Weights of a small GPT-style language model, trained from scratch on English Wikipedia: 129M tokens.
Each number is 128 + 24 x the weight over the matrix's rms, rounded and kept within 0 to 255. Layers, rows and columns count from 0. Numbers have three digits each.

# layer 7 attention output (transposed), 128x96, rms 0.301, rows 25-31,57-63,89-95,120-127, columns 0-95
125157132083130128096184098130154141157117135153105122147122151124122144151137109143153137128154146157132111127087120111083123158104118121125114116122096145130120168160120091140106085131124143150127126139121140153129121109135120116134134141116143122153167138140154123077104127135170141104
145111108141091166146181150120139105124148117132171172120147101108189145121129116140144139140159128102095112149151128133117128090072106147103132117105137149148130162142127130151104111163118140123097096113134105109137131143121122161149110175115137084092122106141138110107124146134137109119
127110096122156147108194143128108119155118149145147137150136125147120135120111151136122086169139115128161110101134129142100154106091072127136144133091130155136182128117115113142105157169117159096111114104125122118139170116115142152129137135154149112120158108100137140121156141121166120142
111128107101120149110129113138098131154135128116129127136096140100115152149131149099105110109123115134178143133125126133123118160114090117096120130149143110130114149140142126133131100153096131129106141164140112175123120122153143134110128143109127181127099120117113124121118151116136146158
141140102122117161103155125096111101157139123127135132133119123084167148131082134103126128149081108132087163126117123126125108107103107115070109111105174127134120136126113131118147130131129163103159129156121137150085132101133136121103106100120136141123105139128118146110136198152114101125
107123132136100130130135149127125089145146130113129108129116128125146147129093110116160107124090159142113144086143137141105142089122127102111139148168144147141160097145120146097115131113115129094112144119119162149135149150127117116111108147118110104135125148130098136136144138131106147114
117146143128120144132135131134125098106126128115102133133114100125095133162129144164145138091117132114119103088083153124136126106109163095155111160117123139132127138113133110159079106190061134110144127122174162146114150155158116115132135128121129122123103119159133115094133116103147160129
102152105124130131135112114109137103119125155141114143143157163136168160162135044118128161175181137140138061108098090142137053175122158182126124141136123115150084129151140111128160138089142135145140107105103126091143121115140098127145118136171116135151150133118103111146089176178166116048
201116127131175104182098110133137101099154108115090081150188065122130155170091057105175112137166147121155098142160179107135101140127124143097112165145140091086131171124128148144093137126173141126101141148144111133124107126096095109142072155134098133100122154115138110145127172149123098092
136095128176108121059114157138146128165091097108192105174111176168128119124098169132091162117109135133121131105103133135137111112161137110142191131163152109088094115160103126153170138094090127077155132135133147179096159127153128096147161134122115158162118135161099151133126133155117106183
110144166107105115094148108177121109127139123168090129131131145180157103039174171117166134130134147122077212157135142132166159153132080102109145159153125103132121121123093140082125181145112102157139105148166112137098201135167139162170153120121216134074104145152142116062076109121155079149
111140174098157125106195108155131124150119104111133126107113137140132141120135179134109158127152127128076141161095154081173126140097092117107138137158119114144134090181114167124088201162118174127127147193148162129077142117138116146107162118074150063091093119115045077145093151095146067131
098113131151131084121136151107133177195125105120155118138132185171204141096167126145174116107104144060154118067145117158094153106128126083154099083152061113152142072136125176119158116162145138121135116124146123098153168072114167107102155169118101129140127094092156166098171111090117157149
074129123127157103089134121157145117144122134136126174132083130176149144072120118198130157124086130111111082113119088106155121175114180135171092101120122117111131108090090112158135127098110154101215096134108085133117137084142162110133122128157112156198118125137139145074125154142151170144
116172137117138140115137130134165102098112153150120124122122138136151140155132077120151158168175144115151093105124095132084098181114109098102149146148093123146069135128155080120127122107155160156146128110121148130174123117126132103130123116162117104162171086128134135127097126154182114065
173116076159145131159138125093162114109137104084108086111172146081149121150121077142151087080149161159123120128168158115120110143113156161089111131132161169094122090104147149139121115135148150116125146107156122126151163143139076082135054169157136117136105116123146182151121173114147108117
137099109171106126086134135113129159158102128079119091162119174123119138135103148140119138131139156128112100112149150132146079067128152153172151132155163150076077115130113125160135157132094121064176123108119115147094150157146104114178176137118167120148088140143103147101163198146132092187
124118150126119123099150125148121124183122139118140138148105169151106127129139149093146157141114125124103202145129119130120142135141122128172157150125112103116131137133102117114156148159120118148088110129156121141113138133130153116137158138083164119111124125125114087098063129127100121152
136174169113157131092153135150128081129125141108097135104118139126099135133113140098131133122126100102084116181117156105138119165107151156139151108157132132113108142158113157120092132131111171114163165173118134171070119118106163114122135117134158095106124102130083068216094164131102129105
079128128141097061118129147151107138133099112125075139102129111190135101095184105161148127098104154100139063123130138147093133123108140087156096089166076106154138132142106175144159148110156132137148141084094081132167180102123176094144127173132120138159141101149118105106167135106175135130
101107127094132120086114116143126087150137118115088125146098145131112164095128146157108119110130112109131104125130147121122152143105180118162075107123144141111143110092061154151153113110114135116123112121139119146120126100143144114139132145123158168144118116134130112097129164124144161126
146115126101151157156163148151146144129126116141122120139151111136135136177124125132132113144132122121162105139161136117126134159143120158122112098137095134139113120146134124152099076123148119161123111105123124095140133121129155148131121113101125138154145126105132151115120110132147124170
129155130101149130107170125143147136115092098170076117126126158134126118141154113122121116158140136128159100159158117122116147156110100142130115114105098138131126156135146122125171100142139132141140106152156098126139092109157127144125148130108137138166162108130133147113113102135166103142
118132114178126139108158114109145120122137118090159166098122139112124109093112122148146153137146123157108169162129123163112115088124124147127109127097139124117114116157147147127123116139127124102123128115124134101113080130084159173137120139143096078121099117112142131171128135133117104098
174126108138151143112133135102150156126139126119129153143142131122111107146123141137148141139142078137141074125134098130136150094114144107144101118100172120110137128130121124146130173113149166067120141124122103105125141117107130143138147107130122105118109094118142147133168150161135118100
099150130079124120124129134122076133155134115167113115132127124117112130141144127081102101175122165110148141119132134145123117160124100162139119112147135097120140149115140114116116111142112139135125139107119106171136123134143134147111111154096153158146135100168130150176109119141151124135
135151152173122108120106137092095110135138142135150143145116142088138126093100121143114150122127121155070140140141123135148095110133151142123144119146199107118149140135129131120132132112129142091116147131120119189105134125082133108125107129168095119117096144162143130135164154167084128119
142127150123098130138088119096096123137152125110158119146104130136095155140108123144115126102135126134125096112145132126151143118138145119116153106141137118106155134127149132108121132101118126113096155142135112147121158149125124124142121128112091153121127128146124117105148124119114145131
108132143097101136123109145125120105134150114084127117136091099124117147115127131108132136096109140118110129097120139149129133124128156112100132155142135120127149140105114133127106101133099135142118129127160132144106166148166138148108126122116128162137122129148116071118106160121165148114
# layer 7 attention value, 32x96, rms 0.294, rows 25-31, columns 0-95
185108141135139121152126079157089101145148115090106166122117134114114105137128137113086177120112126130123142103176131172137115121061151107136135132138132123149157109165164137133145158137170110149155114128152089108098128125107097137093182149112136130119070079129113134154131130112123142167
096127148121179162144116161102091115177107167126125094158129147148129121134114113155121200141098127116137146113153106100116162132169112092139123125155107098077113134097088125110151152128087113156140149127129117074094131125130130160101132138121144141155144115105122110106133134135139133126
127137130113135167185099085134123131119150117170129120136173116105160118122173127118198122129115150156122109151093097124119111158151122135136115099153141158165130165115094143120148099132137083186078124126122143143116134120146098124123125136118111171095124110152102127092089139145134148100
125121130173103147118122204140132114130147117144125106121140091124142129096095122173150139155123131151125118089143132129126109113119123165154126133129124168166126123105091129125118144127211097110148106126139125099154150125133093093118111134113108063129165140126139138128120109129144116105
088102130127145085139128130138125123119116109119132129108122060135166095120127137130110141170163149133127145101111112157139159149079127153122134126138133146134141094137150106194125123115122066113078158132120127093149135115110143150159142160117123120195165165128134119136120079103162123094
153163103120132150073132143109128120143101090184136110113128121105111146124131114132176184118210142144122117165135126144148145117145152141101126155130148110108155140123130130175126139117133095166146124116134120095130126102149138140123093103181136145067103069099125125153125118087128133158
186142111137162106132139084095121114122142105138164141122177082164092161120108146122156073159155127153121116127149069133136092155114117111118127123142112169109110148136150177092123152132146081159144086129096137147121114143146133154133107180176131076124121138116128112114124133139142118124
# layer 7 MLP up, 384x96, rms 0.344, rows 0-54, columns 0-95
134122116110155110089150092174142128142133139150135169151149126157180151172123130169167144167159142147128137075106105127160122153119131051129133166093150095149104166112084103127112114088101139127144131119151102116129112136139139083139169123154177146132133126072117144106110133113127124113
065140114105132177085104137147150156079149163090102132102148140114085119138125094143145138139116144129138135139112142146141157095129103131098091151153124135140139144105133131103150160114116115136138125130095153130080145126166161161131115088115128088115116094142137156115143127081147119183
130136132135130123108130138159122125105125130131134123126130124119128128126128122137123125109122128134143110130136125122118112144132122126120109131124143127130147131133121127131123135109121116109138142130114111140121146125124133133116120120125139117119128129140139121138133120124117128134
079074094137128129139141137118104127113119128138103095152150081118168134174066110132150114133141132180101094136151165150102160139147071131150137129118136137133132096068122144158139116104166177147176076137150066173136131081098097149104102104076089133122123190097129100119125154116111149135
199126125134120092141132129139110144119109115086150155090111129165099126173142145084137136144143142106113116139117136126109119181106140135162130113093173127148143105119117147120112131123114142138102144137129091102128137139128105130135128147166132213147093132131131114145135168127178101106
135125131125128128133131134133129127134133135133128155127122120124126129126133121131130131125146129146143130127125116137121131126130120125123117126136129127141135124129124127122131125121139116127132118139117123131121136124130138129123133133127130125128117123138143134115137130126117126124
158153181144140105155127106125117127088095121150109166139120128103165162077170141129148149114130101126144133129148190141132106140142102088156112119132102165061127110133105105095140084140140125137135127115106136098149157112180144139084095111151172108101154117162144127121099132122149147115
140065098153141115127121158130120114131113159105100125118121103126129155101147095137108134133126089126075161104074145108130147180117157128129119154128110153157126128087056179135173144128116136099146128159097104131136118140131137103113175118101167157147121061136125119106152121116124128101
062126113130152136097101107157117104102176153068164164134085146119127125157166070147095150112158155188132139092094116128152141116142069121098152130109151119103165106128103128120148109131114105138120124128127149159115133134140132134121158064125127119109106075104122114135159118129139135137
165128111098107112103121108114120130146138117151088118094140131137153131119160083105120113086109137144133148158126089124120149148121185119091090110139151128165133163128114119122138144113102122119108150096155109145110117119132130103105149151137183149127116137160116143145097117120096145088
151099111137102176093125172134140114128133165126136141118121164131139099093124109093134078151112096132138161148133105126120121123115140134105123133165159177158124135150150126137161143134146109169147095147141110128104122160119107169116137136130162137139132126122124087133136096143122119143
094097141099074087122147156137131123145123141118072114125123184056089162135170155149131122114133122140149122145153107108161132109158109135159117177144134125113124103121152074131160137136139123135119107123134092107097116149134105114147133108131133169138126152146141131097143105093113121157
128125137127130113120145123122127128114131131139126131124130127123122133127131126125118117129124130131136134128127123123126132128137127118126127124143122124128125125119119121127130131122129125124125119134132125121128137130126129132123128140126138125131130129126137113128127129126121130127
177130149131137128136141086080127121090121125067133101115142144147101168137126053167095121170111114108126120122101160113097137117123145160106144146109146142119126124128131134166119126098190148113162140140131128058126117095118150109105112073144106131157145117122153149129134120132106125166
133082106161121111114133099125149124115156118135132132138131134093138123129134123114129107123116144141166109127114107084112088157122123147132143127142141157117110146182082163092133085137135091094167159147167145119139126142179133143121120110120105081055129120134112135153108118135119137138
166095144127113171082132188122126121141142124129180135109139094153108190124154139121070152099142145170122120120084194131140137128142125158149092068185126133181125136195098149116098165145116136145145115143127125208133133118113126127126139133118086164147106101100119114121152089136129141143
115094099091121160106136080144144120110147108069103133127129121125130159149121135146128123120124155127160126140129129117126137115136147114118103154161161128097133123152113104114134107147097107147129107114138118113157129125150113144140112123120189120140113145143115123103145089115096162145
168092094151099120126114103124127120089200142113126110124118135130148084155145123122107099157152122130135138102114114139087121125151097102121128117119125121102129147153102136127135118127127138128166139143078110103144138140158100106137100107097127110107130131186119162145143139155110091135
147144166147110169143136139079102085125156153109129043099124121129129138082174127088165124094091182152135127158103103133144114155165137160153134074088136153099161176132122118151074104106125133140131149130134120152112148170129158107117134105167121105135136127104142137126094076144161117129
140100115138158128113132099093105114157121182112132143107105101131144164135126153119112110140104114139113115125141137106107145071119132113138083150089125101128131103126110157128071121119128127119115098148146162134099134174099171109096119157126136122132070105147131159089141123111102137123
117156108118153100104151139114112080120111108082110093133124121143164183132126129092103162149077106172095136141152132123143093110099153104160126127142133111181183129123116164174157125097137129144156100140126076140073118127133156097157109168119137175185124131140149108120150141136129142129
124131126085116131119149099107140123199127133171150119139122136123100145157151081121117085134125130128146067140089130136111165063139158122122111090110141135122100049100148137097103092117121107161070122111147143122110143122155102134140115116122118119149098123132134115114102127114116121170
122124122135129125123129130128122126108132124127129131098139131118125143137134120115141113120132138118128137142118137121116141142134124120128106129134140123147122124111136130108127134107125140132121117130153137129120128131124126121131140132150120123124116124138140115125121122130126127123
177143156067087157128177144174113143112095095145106137118124145158121145153156129122103113140102112179114075156133120130118136180063058106135106128137078117123114159106133126120127134130151135145102099134142112101115138159141146083102148113107107148132140134146118168117123078155149113109
147136134108123112131074126182123124066120150144144135126140067123130117153164094093128106090132136157096140171136089100087124120166157151116103122127164147136182131096129113127136141150117122131114137154109116135149146159120122142125151129151127136103168137115107174137140103102136127105
135181098092143127143104163116077082069163163166103108104148090101104130153135058112109140116106108149133099160100090150164158158124114088101090103116152145161140164168167127118124150151121092121106142181122139156150148185132116151104078103185069154081172123130120152169070060106132090035
121126109115116095111124062153113100129129100174111109120187107146089139190120121171137106114125162129143124158122170166124079096163174151123119151105122157149091109082175120130111098126157108113081053154143115105156102135095179115146076155084174110137104139122086104091147150141115115101
127129124126119127108132119131139125125116131129151128133131141123129132135137117132126128137119141126150129129127119120119140132130125125111127129136137127144118126127125125125135134112128121125127123137133117124134139122153139126132137135130128116129130122148130127129144138116115136135
137125123127126128121122128132131125112128131122135124111137127115121133127127122114123116129129121146135133124128129132117140135130125133115123136125133122124125132121126126127123128123126127121123119136129128124122136126125118122127118137133124130122137131131135129129134135126121125123
093112147107078128093149094119159151150153107150121127102127133130160101125150159132105166128118165116128138162136104112104154160106169137185142141157132123137168147114137115106105109090148150145180105118150117132108142124165132154110158104160179126111128114139128136140135092129096145160
138070139146127144087132122101135082141101125135126138095153121126117139156113137113106120123137088115122128125114137128161158108101181112076143119105145146102099126141147119164129109118137112104127124148133099125103113159151079140123114130155192109131095140106146141146116147098094065122
132134201086179106117134051101169121096136101129175083136111081156142127133166125114145134129092121156087088131101157150142122161125123104185145120101123146148160130147163149128105139086117149097174132133154112102124130134152136157106103116135193099179123126121129120142166154129144090135
156143161136139115162114120155172133127127115146068128081160109081150136107138129110091129092128074181156107147132121168117126128142130129118163091117093145105169160086124136121160119106156107125109143096086132109145144128132092141096118178151127134116103137156104150095128138119127156136
125115128128133123128132122125130128122128132135127128124126110125134132133124125136122128130129134133135124130127137132128133125126120133126133122136133130136130122111126127126129129101130122133125126148123125128130138114132120127123128118125129139130122131132146123131148132124127127129
121124130124136129130124123128136121133130129123129123119137132119129125135132129128123112134118129127130133127132131128126131136121113124130113140133131128125129139125127123112129119113127125115127103136119120119125138126140130126127133128136134138133114123136135125112125126137132124120
128148089098120096111144180105148149106092133132119129105131135101131144138148127126152110115169108129166095134109121127111107121136128140107187090088138151186141089111102131170146158131106161110089157113136129133117143138101113118087128156135089072075113124121172102193132157078158117141
126170103070131155034148176149125089113128155102120093132137119092185161169125145105134144132124128169118194115111106149107130160132111118132134082079137140166109119153148080111141130103137142100148140145115131139132117115111156146113142140150124103106128133122103121115127104141136082147
147109170141147095145107116101127104117157150155180141091116127136110117130080113201103105118158123130175079134084115133124084142170143160124150095066130121119090142129213113101157155088141177110134177115173137128121154106125129084158122099140158133143107099136147119152104129099150127110
164077168185106143150165117169131104133157115106125143124112082089070128146120128124178116121152027145102075151109119131114163132126113162112156134146142194124186107150180108122153102081120196128109148116185175077104159141112127077183067121136075185169113130139168096095107110120134166155
101118142097140096101103148140133098120146156178126119137152141101202154130134090123131094129122150155118144165071149121111139129145120140096104119118138153151179125103142095155162199120131118128104157150120108151159119126095100148119149125169111108099152146163107120129134115170135066137
102052188118121137138098147163155145121116071159153161139089088181130154140106122120167130124113115139107111141134149158158135111052163122118163127161112151157108084114107125119160151102133163137141158179126131143101130138165117130151074123108119133172114116115128109094143097131150101159
115104173110138121096162100113106163125113130124125064102148162057165104140118114071094160174113137149178177095144146149090141129123103123130150124126142111116150137110141097127131068136143135137186129115126144072184141143134083145162066104143127104159156124124151149123129183099123121161
094132130168132126095114081137111103107178118093099139157120127148092153132144138114122132125148165102152096119085108119096123073145155073125114112109120164164149130130132122127113136109179153129100135130150113120176134153099138125136133127164119154134137116125114109118130121121164166168
128143142107115169107096135174110113109152136105126139145100066165126108136132070131116130122152121133113187109132132140175115110143104174136141149114097106163097119098115139132148145082114107175113104131081078146124145127093118117134125155140133132134123092160132176129069118169138131127
129129099083140173132148097151167127145107130129082137124115150141119135142127149111073118130116147099159117141130154108104121144105120096119123091131139100117125127118093119154117135121124132116137152165131128104174103150135149139119145173117106130122176122116113102107086138145175123113
151141081153125167097080122179152134123096103137144114133152149143091157159110138124143150162084135116080131154173140132152138172114125137145084123066120150114107152095128117094094135104116186081142097160090126131125183153080156118143128133137128157128175128136130142118115135143137084110
125122181173123133121104088177109150085161128093134156149127082094110145141159123093126171141148131142154183118089124101143122143127153113120127158147120122141091170145152146098114110116150174098115117120130075095108147137082115128101094137101105069159129124143117157155100156123122143123
124125133136129129126127121128125126127145138127133125123146123128129129128127128124130133120130135133134124131129129133125135132130130129125125128127134131130127130120130134120125125119125131126134123145128121128119140128126121125127124113131125137122121131130135129134127128115128123129
107127125117113125131097140128136100163168102122131153166165116160170138141140127114112155135123149145114162117107139098111154176130136150170144092156196113155146154102079122080136154090114128143102145115103102133105156114134135168113136119141136118133128104142139133128105162140109146138
144111114144137155133145129133115104116107137158117124135135132145160119145168099102116180104117112133129118128097141173100120143074110093113130147122154151114148137127113144104113151136112140155106138133122120108151144117118098127110078139152114123112151137162145108133133116187120141095
134115114121119171147166143137143076118105139137144127146159096124117119116106112163101096129102122124148151185103160120172165085176116112153164113094184135108120141091136122111090126117162095109108069129133138173147127155109104107116138063129132148123122088149131129145105118142125081143
071154159145124165144132087145141117166168169149108117140138110069106125115152171080133122100136194169097147092095133117136159129146119095135142120138151134147161194140137122116087141112125096176119099140118120119100118125123113101105072136117156159135123093086127147141141124149093130149
101122120093086128162116136135168120119136140140174116163150148120138136112113135117137149130168117138158154135119099139158147177147140145115158120100152173154103186146121086113158177121120120136123159172103119112162130160211095134127139107143144130130186135176123133112084113133102140150
119136143122134121134135129136099122123123113123120131132139125115129120117140141122128131146126115118144128119117122124122128133142126109129116122135127141144125127129128122127119140106122123130137117154128126139114130135130128120141131118123132118122133136141152123100134114118115112143
133133129144128124123123125131130123137132130127119120128133129119129128135124125114134116140135136128143133117126133124127124137128122127125123133113136121140139131129141124115130122121132133134135137144126124134116144139127124136115147131121127133136135133147145145125131120135120125133
# layer 7 MLP down (transposed), 384x96, rms 0.341, rows 0-53, columns 0-95
111165160142087175172133125089093107156124103156105099125119114090127140122112158103080108099110098126143159138149104130145109150141124114112120112158180147140134090151119133103202132149112110166137131111116121144136109137130125168102096110118127150104112158115175124124108108134177136145
138108081126103170102128115149108125133112165083163149159116150138090125117140112141101127124168126110130154135106116122133091083143112117100097106116108131196138158153135174125185119114124132099158214141120127106099136132118115178106109153099172112160131091144157161131135156123131150126
119126127132125132124145128124141122131133129135128114124118123124120114124142123126131155116125127112120133123140142129135125125132124115133122108128119123128126126128115121139140136109133128124135126126127121119138126130122123138144137125129120137128144129122109139103128136138142143128
124120145095140115141126191105141083137107130037104038145088124148092149123124119130150170143169141099154094103144136099095095170144109112095150110137116130099136131025113179166146160168132126081137130158130121169173065137135145102122084070105126128123132091076191092126148138092092150095
156088062103131099142152121190139159129110128119092119155093110110127124174087152115126105133133120099125128138116110152081114138124113118091148136137127091107147140110161127129128157126079096140161148125133153128115096095094146161151151118137108144095136133130152100169171144119121182136
138136126128128125131130114132132126124111136151136120130122122131124116133123135136130111120130128136125120121115134125129141125126130118133132131120133130118126133135122131135138129125115128131142121138122133135137130129112133123131132136113114120130139122134124140142134127121145109126
123114161087144119117125163135073123112101119146132139167154137114138163102157147140131133164145069130157138086099163109178131115140159105134103126153114140119103148107128103122149103143103131103109085122156168122172150109152115126123132123109096112127160135122145103159122173097143165138
125078128128100086125126172124120155137120155102096097154105100141133149107138120133121069168134113106121134130103142124099166135091131151164117197116114136138150123155158142108152098128122101129082161139117143118110129109127114144103129093124114093145102088122121128098136167136173125122
080172106181140156100143109138161131154097082111163123158124085087085147117092092132121124093124144151167176145101124129101134103170130132097114123127129105129161123134097148121165134167145132125103106098140126113147107154114127139180122140131093179132137064140124084134111148131122141165
102120132115134112130158124143074137172146139123112091151125112143118151098132134139143140168180124119136106091126128105136092152159128159094145104137112147112124127131136121115115134122127106128167132128101070134136141123130130147115124098136126123143112119130127135122100125113162117135
140131138108085163146105131139168129140121149112188112150149133131141108133154127144124098153129094121192141107151114165110112126116113104097122090128094129127066157114102088126130131129120120141103097152137145181123144070144103142103126174145147118123130160138144129118121132133111173154
137127116177155111096147165129135134133168146122097129130154112123154134116175172153125178089110094109145116132137089087111143118109147141138115143117155101122106156111093130142141134172164126135069109163116132088147190140133126115111087148140102132097147150142152135162110151126129175105
125127122125127128136120126131122127140131130126123139133127115136127134123118135121130132128125124121124130139130136130130112129140128127129131128120127125127121128131123130126132127139131119129130129128125131129118118130124130137123129125135129128123123136124122143120133127125133134131
158158101134089127134088115152125153099098151155075119116114167156114143094090159126136111139107153161138148106096142133117136096120133144142166130140196129114084152128130157127099146129095138161125125132167148122100135098075106144137126123130143185146148091111134111126158137111139114165
144168126113167123150147153107158123149128148121129115137156141129125107126114112118104136141123143162126178073164130081143114125126134164136088144133124109125112122151155109119103132134118151117114098128122103148075122096127124135155140121142162127163124117101102113113145125107092134127
100131124158109109129120119127158122129122124106084129136132113112138133138120087140152131099183111143138139117136077109094123077149149145085124116099095152100148116143172132128137135152110074107148108107120188132143105145109148156120072162135135139110114127137132082134129120138093143110
155083174176110143169120090136120121132079138131142119118109164161125115151135150113162124114097106164143121140161098142064110136134160141121155137127135111165140101109121150123162107154128100119176145137134147123134111139134153136116097146113084103113123109125137121130110131170158135140
112181117139163140133130120100126114116141122174141126096127169109155150141158128119072096144098136116143128118133108115092098155156126109089111185110134107136142102164084091123116124142146116122124148114158195134087112131119108150123147127111122094110115139124137113152125120103172121126
099143122115130122151107148123186108147124117167147101110132100085154074096120151127130069118124102157122127121114166106143139132136092110128122116147133131117144112132160153146156120149084170142154136105126120161137158102067126130161143170125141115091148158146153045163157111118164164134
129074166137131128132097120109130177118106128121082083130093141140123156106122110114120090124141135131114117151145114154088060107145104118109153120158123160125153116124102134118149158136125119161121119106124153142139144115133119118154129105117132171141138144127126156133126082110123124124
129130144118095112111112172125106117133100134117123119155125120132150116108189200117097145193141102165109059137185169125132122115121135108161142113105111156156143130145110114190096098114151122156148117130180094108125174109133140139141195118188107081109143145113174108104123099131097122133
140108099122143128120153128143134143117127087129156156117136125121110111142060132111110174121135121131098125086142087115115105126147144119143128134144116126142127175139131162148120176140121101135108101154142100126117124120211122115168145120160115112161148115127114188157165116130071123107
134124128132132132127134129115130133131134128140122138134137138132128131136124131137115131136141136151128110125125110152141128133103132120129130130132117131129128115127106128136113124140131118119118126106117128116135129124126128126133133127118128129125131133123104134130117143154127122117
117126132148163102148122113070136137159144126136135120134123142108158130084118120152125110139144128114099137112138123150114114127109167112086110149142138114068157088123126151112133120133091162069124163119123112122114156105070133133129079122112123143073132137167142194158156147152081130115
118132121102154133160170140138142130157122147115144130107140114150112108159098110158140115145128118133139101133139117142145111131165102154130108110174117118123122122136145131148102115152112154145143165139123125129076110084162134156125112128137129151124135146131144165074131118147111146087
098109076085112088160115177143196064147126104137116100167185123202089119039129139107117130176163116127105160067135105128157148165179171136141125124124056104090091088157146121119101166106159125074233125130103053087173166091185176156099107102194132150091162142072154128119118128123081105089
083147150148133173146152123131103189130123127136077115154109072151129184138129122098125145106106110121108119118149146117114086115122108132138150122166218164145063179169131152119096166142204097115126112174191143147146108117130164156173128096120131112167133130083140175090173149114109110147
143131129122116133130124135143142131129114138127126142138116134138118111134146128140132131121132118133131133104124124126126117133115116130131131121135122141125138144127133145128118129122111126147129140124133125131114138127127107137127114140125122129135151125127133120108122113143120146145
126127128130113132133126134128123139133124128133138128140120129135126115127122128123135145116130126124119126124137133135142120123136125124135129119129132123122130125135127137132136135126143139132131135130132136129134128120124130136140135127131131136120137128128129136121132128141136135120
134121124130115152143114115158140146144122129159092120150139166139130083077103146133167109134143108131140141085133118121172106131101141141110105142139120174117117122144102098151135148125130139122125107133095152148099138106124076081151099139093121132139110136151129192107097132135140114175
110160112134107114131145157111069132127146113129115156146149167094100131118146127090126144136137157124137127129134163119120131132107168117165131170121086146105152162110105141113162127112097121117141124116133118124095137148102115152137174135121152154115132130150096146142129181127111147085
132156126096144155130121152151147158136090142128143105090130181170091110130131104110135121162151139112070129130130105180155131090079099103176088133128164098091102097133145112179124121059133178070108126127139099150118144154139123119098136136169158122156150143102109120122121096100098112110
130132169150105142128153140126140143141144141151155122091123137154107134105112138087120149116159129117130134131088152134147133137088124120141071135168136116098124101153151099166094144138130103142098113157135122163108149133117149149163116144144161119103132076155096181152159112114172167106
132132139128131121130126123129133134125112128143123126132122132125129125128133131133120136126145133120130136128126114130126125115126136132134132129135131130123126123128123115140129115133130132128125121111129120126147118128124124140140146142127118128128149123137127123150138124142128130129
127146127132125148134116126121146124139139131138144118118123145124134123126116116139136125127142135131121123123128125128128133135138126129123136125113123125125117115136144121118137135126129136140114126139125112119127118145124129122128132128116128120126138135118126134126123131135132127125
122190136149146149122157119110126148147144129141126180121071102118111196086172098144135099127139107151159135166130117076092085133167133157124108095133125069143148126147122041135119152126113114129119136088160141142114105067116112090151112126121121099124163124101115133166160094133142119126
131102133129126172160146112118159132118068138143140099157147168149139136133137110072059134104134069092129121063117110141165105160152110116159151136168127072116082150131091153137156122132132108105157098112106149138123154103105117111144101098127139134126121173136184118068169132124146122176
139078164142110139062106105134146151131116120115176118116105171149162115169116123124115189173109144086128099110109104116127097092106049145077111170143101132103075136180077103136149087099153130098144112167164116175123167081169175154142124107107105106136126126140150139113071133121133122092
129114135144086119159112151179112154081146108088157072146085071128150183106100066143145106122116120117120186106111172147115065148145097091127174133135087127149136077099118186122145090134127117087147120155188142124094202114157103188126107151166126125156125066087096092142130091125210109109
093143109109148134156137148117155155144089153168107123082146143074142125152101147117152102095110105111147150107138088114150149155063131121152145131105115146154183148111092127127191167141128072119149167121156151106126144161134095166168133117153150106114190112121127092149147148086114164070
158121158148134101157113153031183128117147190185132153134115209107100143127078150151170132119132117124155116121109156115116151158133122115159057110100124143140128131129104163149127096126129100104108114119137094132151123094104090151068117125091133161122099131123064127142117144129152125102
114142135097115162131113094106124172191112157165106150120100190157172125138134098076115169096168067080130156105179123180144112130104126164141095103127107125103143153160094116149167074142142140118158131203099106111145164145146096145112114080122159109117123154138095146110188117156128118211
136143102089170110175161120095142170091143113142132171172115157155103132116133119143118126117138122161150150126140170144120146108128125134125142150118141126159099121142167170123110120130129119131134121112121181118107146115097091121135111116110127167127137113130159084158116142087177146107
097163084136095120097099121129130122121120162155098117171130155121090111146155137132105087163135140144115113112115149149103116146131142116140158143114104120118134132115115128166144109105122129143132129122172151098122102143138162116112145139117132145146113144119135062195119155119120134146
083134126123144111139144146099095086101166101134121152174135136158109147099118129108138125125126144134124144110134127149117130109143161120126140140111130102115139090090138127072108153144136121159164091113143130167110108156111107116138114101141140145151105127130138095106139147136107142114
107110083117186127117107057134138125132089155134064119193168174167128161142140111123141155100156081134167151128154129107158065101150117120087084168132130175129129151133142164103117097137138150108121117130121138135105146106120127124154132119094132112138138124134137100099118123094140118139
127138100147132103128154118088157153096109119117144147186140169146131177115149104159140133112135123090154177123133142105118125103115103124113145161131133122121165161121133160113126134128076105119101140080116172147154151146112073133151152106117158173144126101081137080144098145103116120097
142130123119128132126135131135140126127129118125129129133126138132127138135135139121124133121133123126125116131126127129129138118131128120137131115121131131128142130137129133118127125123132122132118120125124132129129126117127139128127126117129137121139130135132124136124121140129125139135
130135136127134105121144140149160098124123125157105105144140123156121100094107125127127142102099134127139152101133129169156118109125138200129169100126124145089120130131107116110109132144145108118155111137144137107167140094122119143115120091155162124139145112137133140145113121171114178108
112099177124107107122134151101112136147141119123084137104126133155137146107117175095130124101126130096104179128144081131117142116153172131150128101113135131119137154145134130150081110147141156120124112108143143140116120129131131131111165145092126138137116114117117106119148117119104118130
093088134119142125118164124115174111098120178110128114145082170133156138124107144083127140159140118146162095153116099111145115060082080131140160103121173159109095176107125140139139140163150101120153139155119121168131154129103128115148143080098125131111154106126088121174110139118111151103
142136103137172127103125093162111086086129119140165168124160125126156104113126119121086136094130134127119099146116101155124129131114158145094085126129109103141116087106091100108156139136126107150118110162115143155124156094133125125163132111109141121138159164106138138160135164115151148124
127125134141119172141146144126131177147114131112101138127078122122120097168098147122136137099108173135140109110136098086124121091166089119063108112145145140098091122118158178172128159144093159145073099103164130116123153112127133147115107097169116118156158150092109120125133135146149131130
130122127122129104127132128117129130126125134128128127133131133122130144122119130132109124127120132121121137139132115131125133112116128132125113128128128122121124132119129127132127120127127109135128131118124125127121129129125122129129124125117119131120135116132124129150128120139136120123